From a checkpoint of a small transformer trained on Wikipedia: width 128, MLP 320 SwiGLU.
Each number is 128 + 32 x the weight over its row's rms, rounded and kept within 0 to 255. Layers, rows and columns count from 0. Numbers have three digits each. The size before them is the row's rms in percent of the matrix's.

# layer 2 MLP down (transposed), 320x128, rms 0.293, rows 154-170, columns 0-127
105:116141142143133144098091094169140148105126122114138123143136184125070086128183123183116087177121148187098119090165156118118142125140204134171196163104090120160181122000068106130129096103091171116129086147147135105094123190127113127103159151096147180125116094199178124118113077100194114125163118168141108116148147103110120102176143101098108141143093118102114149124130147098116129082159
101:093104090113127096069197193126101136168146153091171114108134128101124110139088089114074123151139166135092139187133160151166086236165091123162145155155124147157174131118145082145088126182102144056118093186101053121173097064099128157121157155104065159134117086152116134124136118112105155089092123146158145102139124086129111104171071123166106135106126153124103121152147162126112116185139
103:102182119124106152134105142127127092101150098120165100125115115107064104076149135149148111133064157157169096119131171098120145062130130199103133118135084126111132097145181148182139095088151171104160126141123093125072096134147113146185115176157121056129121131140112177120128125122075169177147203125059103158070186095148121108098150154059071146139174130121126086150161150181152171096134
098:186145162141120158115178085168100197142107110122126127170079163076129092146159155113174095107139075157137151158145113176132121150110152115129175152156129086170105120160159196133123065201143075172065082140156081125149087172092159152120160140131149111115136186129122056169146139065102162121125133151125137075172115194131139134091127156134155137176142126124104116110127162094150170123078
108:118118108116146152128116137134143195090140146133129171099152151130106127096144133110134174078115109079116163097120141093110100097116122128151096166068136082118097151125187154108149075076154132129123125162085137130172118125106224164135132162114137199114161127111133152082220072139193144125159098102136113164139148166154112140063178072144135195137100132046111128087090141119171109097084
095:129155098107107140103120112198100147117089145105129167095115091139137122158119144087094190129115169129151153151128130180113136129172101088132178166145136106134042114102094117141189093102098151159084133121170110179155093161120111040100104129100165137092164159128148081136101146133154088093085153076149092110133089105045177132129131087186180142076164140132196122084122105093162109142147
093:143124162100185139127142123078154159165162060124108110132149166171125118146075138052098188109132137097071135084187112141132122154173105125147164141148172132163122115103132159142128157108122073190148141168152127110127119082153146121149102126100109210128098167145108092137081112094090201089073125170133136108130158117148135136055134157217149183149140116114110087146185130115138074146110
094:154100178168103108130098182132148084118164148167128126124150086113111131108109134123124107163104129067146186130096110064127136114103122133117107123137142182094118105102143200212088101122122170097120117096099086210151108146094148116119171135109141148066129086145111116152079144102156169113127093160087124060092158102168080120153155124150118126157134123125183096190151040188097116112080
107:125094147180128113091146119182089103146101091112136097140131163147104131124135109088094065133061107174103142144112154089138111141124153124145193105130111110160105128112103116113139145107118128037055198134105167136138158157150119091161152194195123075168156137161072135146131146132151188122074172165114105121123145139075126083141119112122143133138152148040171163158163096194129068122131
102:141151161149074142131145134156119130108142101157229155112097135064124154106158208104150186115136182159085110116133199169134110169117110138156119154098143068045091132102143122163142105141179093146125161169129084161145123127162127111167094136184124065088123117143129141198141172097139158139093141119145144075119161051129156136172103136138124117095150074126132110139064133140168119128105
100:152175132111084124129101126105132137052118124139113103064102151128146106144115102151170119141064131121107162178153135064138079141092161108113075102108132103099135057071103119148055160123138154112157177128119129125082178072152116108170114091190150063128145162104171175082147115173183139082121134120094058139138129165096096096111106092068166146159145131153080153155106112158110119118164
107:137198146145180156155148138116129133188141119120137140193133116146110124140120123098091132120180168121120156082151142157199147145184166144179150163153183098174036155157071100154192109147089114144100209141121102110135115123116099106101127144065139145144117094079156160114099173151143136093156113091129057158073101158144120188184147108158172127116122067131130107103099131148106135136135
099:119142122115208112130160094128085074136193117150107206061109113130106109098126123128109131103079151112180150128119199145138141177121126122156066162142109096104089113153114086123117112123158190144108146110081148144142116124140111168150169136195126090085097138126106155128065153192072137138142121113156170020127116075183108101124106101133088101131187125127160110145120120091109137122082
102:109149110102150213150129091113105163126059097123095149154137128108096139101167163121136167136141119155092109079081100126097138161134092193151161090136123117171188127164085086137110130148150111121136096140082127124104207210094127130117067126131086207117173184127118125103147191098102082135133155140162117097118142139147135102120132178119054140093130133165119111126223148123163134089132
089:134059187147143085099089166086103092130047085120167144128146135117130096127117126132116153198082139129201092121107095099147146117154191149101087176202154162154122179111164129100136125157194154127094115144096112137148162122197144122126082161156070067138165179161108156155093152106131105176042134140121109112081127126129128109153129072106121151138138119108171094099105129151145134137117
101:112168132098106130094146121161148137116067146092088136145159108118142116110137161081187176162100133165124113134139093158149096062120082133149159108099139081160130094100123084100151151142118121108170130109206104145043079082138176155121086112130119139116141116136173147093148107166189098136109121194093168123137152192113117121210094112104064139140126119093168067170095060106132120087141
096:100077158106076153110127166157113113031133117114080160115099141088077138099163141116177041115130140113068122126162167128094167142087170104133097140141164126127146099135063073185153063165195162121157152143165123118154198134151133120089108124123119104163154080160114159112178126140154121169128138111176084146103131121073062108129119120129134099140167141109091152119142116107176134185113
# layer 2 MLP gate, 320x128, rms 0.315, rows 155-171, columns 0-127
101:160115148170138133123136103148140144090133084121124128106094143155089184094187123099119118102099088147116164090141103147144147119077133119128087172103088047141077146129149112123146107120186132149186168128152119137120134125188183111100170130120176104095126175185061121121133131153153124104112103109118043137125139144081047122131175096076177098099148126106103131031158086078148133083120
101:129144146176117126160145120176144202085100081176111107118144082145063160119193114146183171080125111108142125111105080174124090101151170151155134131197129130116140170070178093147126122081129137143121149083117101126078113196149139108175096199126147125151101138127100076130104118109117187130112184114077097158138116086163097135124146126169091072117180125102164111088136135170117125128196
111:116104119199104110096122106123179141146128160095094157189063142055076080130145107116151165117171125118168135072163094177125130129169156150127117121159136172166143131134136167142134119147100069096069082198134094138166151102142180116115151158125090148134177121156096159199126130089112121109150154119137143097164083120154152174144152160159090115083102108163156142137043173091115146127069
095:115110109111129109157175085133106148132141126134112120150180173123150150135143194159172108089115105131143129075116111080077088163162164117162071150104099080123106175161156155173115080126110105136142145135114069165116144150165136182152152069166113124119140138120136138115185091192109182156166072125089095082141156085167119107084208111126176146131096090114131159116176117026152124123102
103:139076119125115112112148142108131134127180107133064127145124157174140095152156224120141134132140078138162157184135126139137129098166110156119172198180174109063094169047078155093119188101111115138131132126177123088105103125074144057095132133111167135125110065130079156090161187112124152144155174078142162088114126146099170159101114117093135110083189147092165107144146137142154129136133
097:142132110150086121142101133184129149084113150164134187155120107092147180131172093211145063216114149191157091111087144127059134142140133123096152127144070098078085159136147108147144108171143150090102135117100129151108128166084185180137136131105145112120150067105146122096121127137180081144157186118106129129152096155158136133161139051081135050103072119143092132096128105117148155101128
101:111144170122144153149189136141179169123142104122176124154142129177153138133210150141115124143100074178116142141188155128082098119089128144197115103163101119085105168150109129114134131056157062136177122164171144142111156111126122129060085110137164130225149163097155138070127114136092157140106123101135152136120154112144164188135152144127167156129164131104105183047153185115089161152133
104:144092115074139114128105099155144137132108150199169116093121067078114181143056163123101143119171070083124114121141123104116157098129092110134082152157124125113176094100127167135158139085141165174123102099167107078047153080099124187144078099081114084159124148109155118120172138144134064154153138067151115146171127065139149137181119120114100100111073131135090139095117143090153192131071
101:114200087158181102122079110155147115128187150115094099156120119162146151142139106147103081154113128134153149171193119145165126122080122073103181113165114145173129092153090111105119170115143090127092094132144125081120115158140123154131162183099123127111063192103143165112102169136175133078187104200160135161142132125137105149086150148180155113170068174069171097173198149123148133161121
099:103123124164120147155176126144132142197095115158126159139068145151128154130122139093138099128161028167161115120185098162103083138090131100129127117200127104096147129099178099097134119163129097156097109123147099141156171129139116132140145182137071166154106097144119063158086135118045145150216072155162115087114175106052103162098140130085103090088182133108138122142136157090096108118123
104:051118096107094063125177127164129156160096176179142087051131118118142170107082150123152170120058155161173128090170096157097116159161147107137139121185070129107193130122143136161089155103144157144127143084116155102133102137146114123175129149113118128097114063131122106166134077112121081102095161121120095143106134058122124109089113158139026126143139072088148156136167148130093158164094
094:102062155147122108075068139139091143180070093128123115108100125130154153115109130171097153144136139097140135102156173093134078165094076112108116130092115125141143067145105185191099110130160114087130200081098105097140130122131158100134111111118160114099165119099144127156083053132089111096070136164131157093058125120113099052087180143109132090111086119152132074161094128103163094078075
097:082141161081194112170118129127128171112163155132129076172152075131149099177107106179090098112146093149058138104137074092139162130096104161124102189106134088139055095107096091080114122126127131157131169111087109172122121093143083096148165151184140128081129174108067136141064142142109122107143082168155068072152083103172189120143114132130109112089130150088101115133138120158162146105184
097:111142091170087128140181121124163133112203151212081090123080142123092119134188138159187113149151184128108198131154120129141099163103099108118202081091119115144109082174147194108150160120122082163154121121120158104135064152090151106175140120120143123216157082101119136133158159158125092141216133146146175122112092113097095176117100148127136121105129134113150155081131138156093146102133
097:101089150093133100120140115119134121171158122187189111080129111146130184183072135129127082076150149142151086139113171108143102144163104130154153185124104084189084149089149123076107129131090117147089098149113137097147138086127074079132118134139190122120088054172163122144172146041109134156141059102140084173127134078156144123092187167120129144161104109149114157125163199097127156146119
096:153157111061115102086103123088123103201118105131116117100131100143212149201133166170115186173095143179141120133083118112154084130177082132108138114123081158147148106135131179099152142102123136133126135134116073122057122103086169146164143131155107088107181193116162166134108128131070117086142155129129180149122123190181121152120142134103119183137064125098161102168096117139147169054144
104:099099092072079120070122128106154123163073194105191089090062176094131163158152177105135057150077136116103133152113165127130160125199116109124153101096163139123167178066073148134122166136100107164129166143134147155118096124112154110123158125187155156158146121111115141131144182145129157147108121086094140123095120117113137195078164110167197094175163161138144193130107104102126145162121
# layer 2 MLP up, 320x128, rms 0.322, rows 155-171, columns 0-127
098:166128094109081162110089081162148098087135088122129129103049164159100204122200172117111153134145125172130145077065118140150145137098109158133100148132092112165089159136169152157143125095134145178120160108144066114142165150177161134111136096165134148138127089144110166131088120131085132122146098075078120150105128179108072111162134125042201125093137126148098179056152100088163104134137
105:116113083151091127071119166142150145121097144085153147165157133104179108071124099120101098124184100123099081142209106157123167105141117080113178111101121129113112169076179145061075184187113138125124139155155154141147166147082088102084092104145128182121155108108118109168133146149208145131153121132149101147152043135170124045134114115179166101152132153126112088144114145118127142196142
111:114118117089115128172155154103113092091120107103086126180163143187177120190140190109079107167125104129100075212142183103132117136153121128103158171066157091028117139076111104134139107116098194080133140109131178096117141127092138150124105092151125141165159112145180163090107134169098186153129116104149127152121092173104159152107099103090125106139172129104200087120138169147122094111156
095:110118161164102183140099152143109067117102129136138124094079119127098129101126044155136141139147128133129160151123169137187151057105093158117202120137155183146149073120139111087103209149135149117081138138118173105135088081107125127174109137115150153134135088133067117133091116088122066113119185169154160182100128180129117126188095149116128116110150146192121119172089122219145092159157
105:174136131195137117107094164137138092104123104117054092117158149152140078132130208138149140084131108120202120085132116115107107129079173130164168105122138142133160117136161123088127158087123118162118098113091083094160117114150196148094112125173103131182135117190136150140146117155156149116190128193145115152111131103196067192077053205087125116081112153115115091139092111140132118118101
092:137132097161113094156131119176137172082102138123111176123099117122178144103163117208132084197079119147201101139090145086105112148114149112133162103122042092130090150134127103165148140168136138095103109104138152128093104148070178174148137153085149104136137048096141121054123141129191078180160191138123146136169105125164124103165151067100121076095094140106133133099113125117177164132119
098:117154151118118169162200108114195135131141119169158087181183123189105108144177094124100096126100125156120119146137142129072154138075095132155115134134098116079062139127131122115114145057184095146179095150146146095124157128125099136077129110147115133196126179104137138055089101150119115124092134108156127112187161158138160103132146147126223175115121126111089176065134170128101149165197
102:153153100081096119105073095090138099105168156240127113127180117097133118108110153123130176115148157132150145115136092093154137129101120130080054142151140178126158092105072117136119108110185141163170122099161102138089105130101086207095108103119141103088132109084131110117127143180125128101186129134170126175168135104185104107144135182088093141165121098168077093100082065081178150138132
095:110181112143195103117080082164150121136191143128129113146142109129125186119150100137092073142096123141171155199144158142140151097056098109110168114148102144136131061181091107089100162144153073113095114116144144091115117126150158136130172164126106110093078210102128149073118175139156125077136107175187137177149129141115091148098133131170155122165110183084138109156209132121166136173113
099:093068110155119137144155131119157149177115130160140151141107140154158137129126131098108098109174065157139116137160080161111082111092145092118092140173137107101162160106173128110111097161119124147108134107133119115146172160098119113114156144166056166192140089144142050163090103142041163136209074155145125094149181119021076154088162136105139094119152172120141124122139145064093116113100
107:111099094091075104086169121151089139092117140200113094034109118131166147134115132126136143107096150129153117169136125099061098128119090082096109096087090147081215119099162131131081151095189165126127096110073160119147130107146118137161178097136147146082116130139111101157170085152146090119111096132129178072183129115106106082078079161142065162174141166072129154162120109137122165137126
103:101182147158051106146096165199166186100131150142153095157171114143175148107104120071066160123169121123129124093126064115139104122093077138097135102114150159140209100122122173163123119119110138066111118117114107101113150152127110076117019164113179137132116129119193059094163106104181089125101138113097095170126133144078113126092144153156170140090090143135131139125161111106136110125102
092:137158148142097130130143124100142151109188068115091125124113134174099097103140085151062167093111141120100176194186140144087120085169106132101133179155095083074125081060104123154142111149074150152119116141129128168096110125141068096117186129138172099177116128161111154100133072109095194173142130090132201165125130182169101154167106108149160173102119127098104163066112145166113154162146
106:138149091150103197124131116123162116086214168194091081086122152121144134156183123160162120116127198169095219117190139147118138160104077126103192091071096111147125074172131160105122174143121091164125175094155141084138102129055121118137164109118182105156100090128117107129191137147118126127180124120158148117108084099102101170087106131087148135112133130130102190131110125135138110106122
097:141060113071153111101182082105138166158158154167213118083091123138120162174073151117144081115122157172128138126163143146132138138109131136171108181198101153121099118094143171109109115117111162146083105155122174119112153092135103120124141119129165127103102093115143154180138133068122111130148113093103145104107125081108194113044159133135127172206086116131102108144177177046164167130106
080:139151099127157101121112093117139099171081164227157145130116069121123139210115087124093148153078146106114139091151125116130111144146123117050127132136108163171133108123111133117095141099070081123176170110144086069101143140057120126159185137180086120067130185139146165162120121172137141077115134161085159102108126156144081132095139127096105189143069111125161177167137163155133178120165
094:105072112112100134060152135090158120102104124113148112047095182106120134124125149101134089130059110101131085159118199047116171120162118118183129141074170176124172172130137091130092155124124086070115119116118174141154147145162110134181110114162123117135123080080122183127111093117093152142101129073078135131120169125123129189089163078163205120130165163151091139124139101081109100092131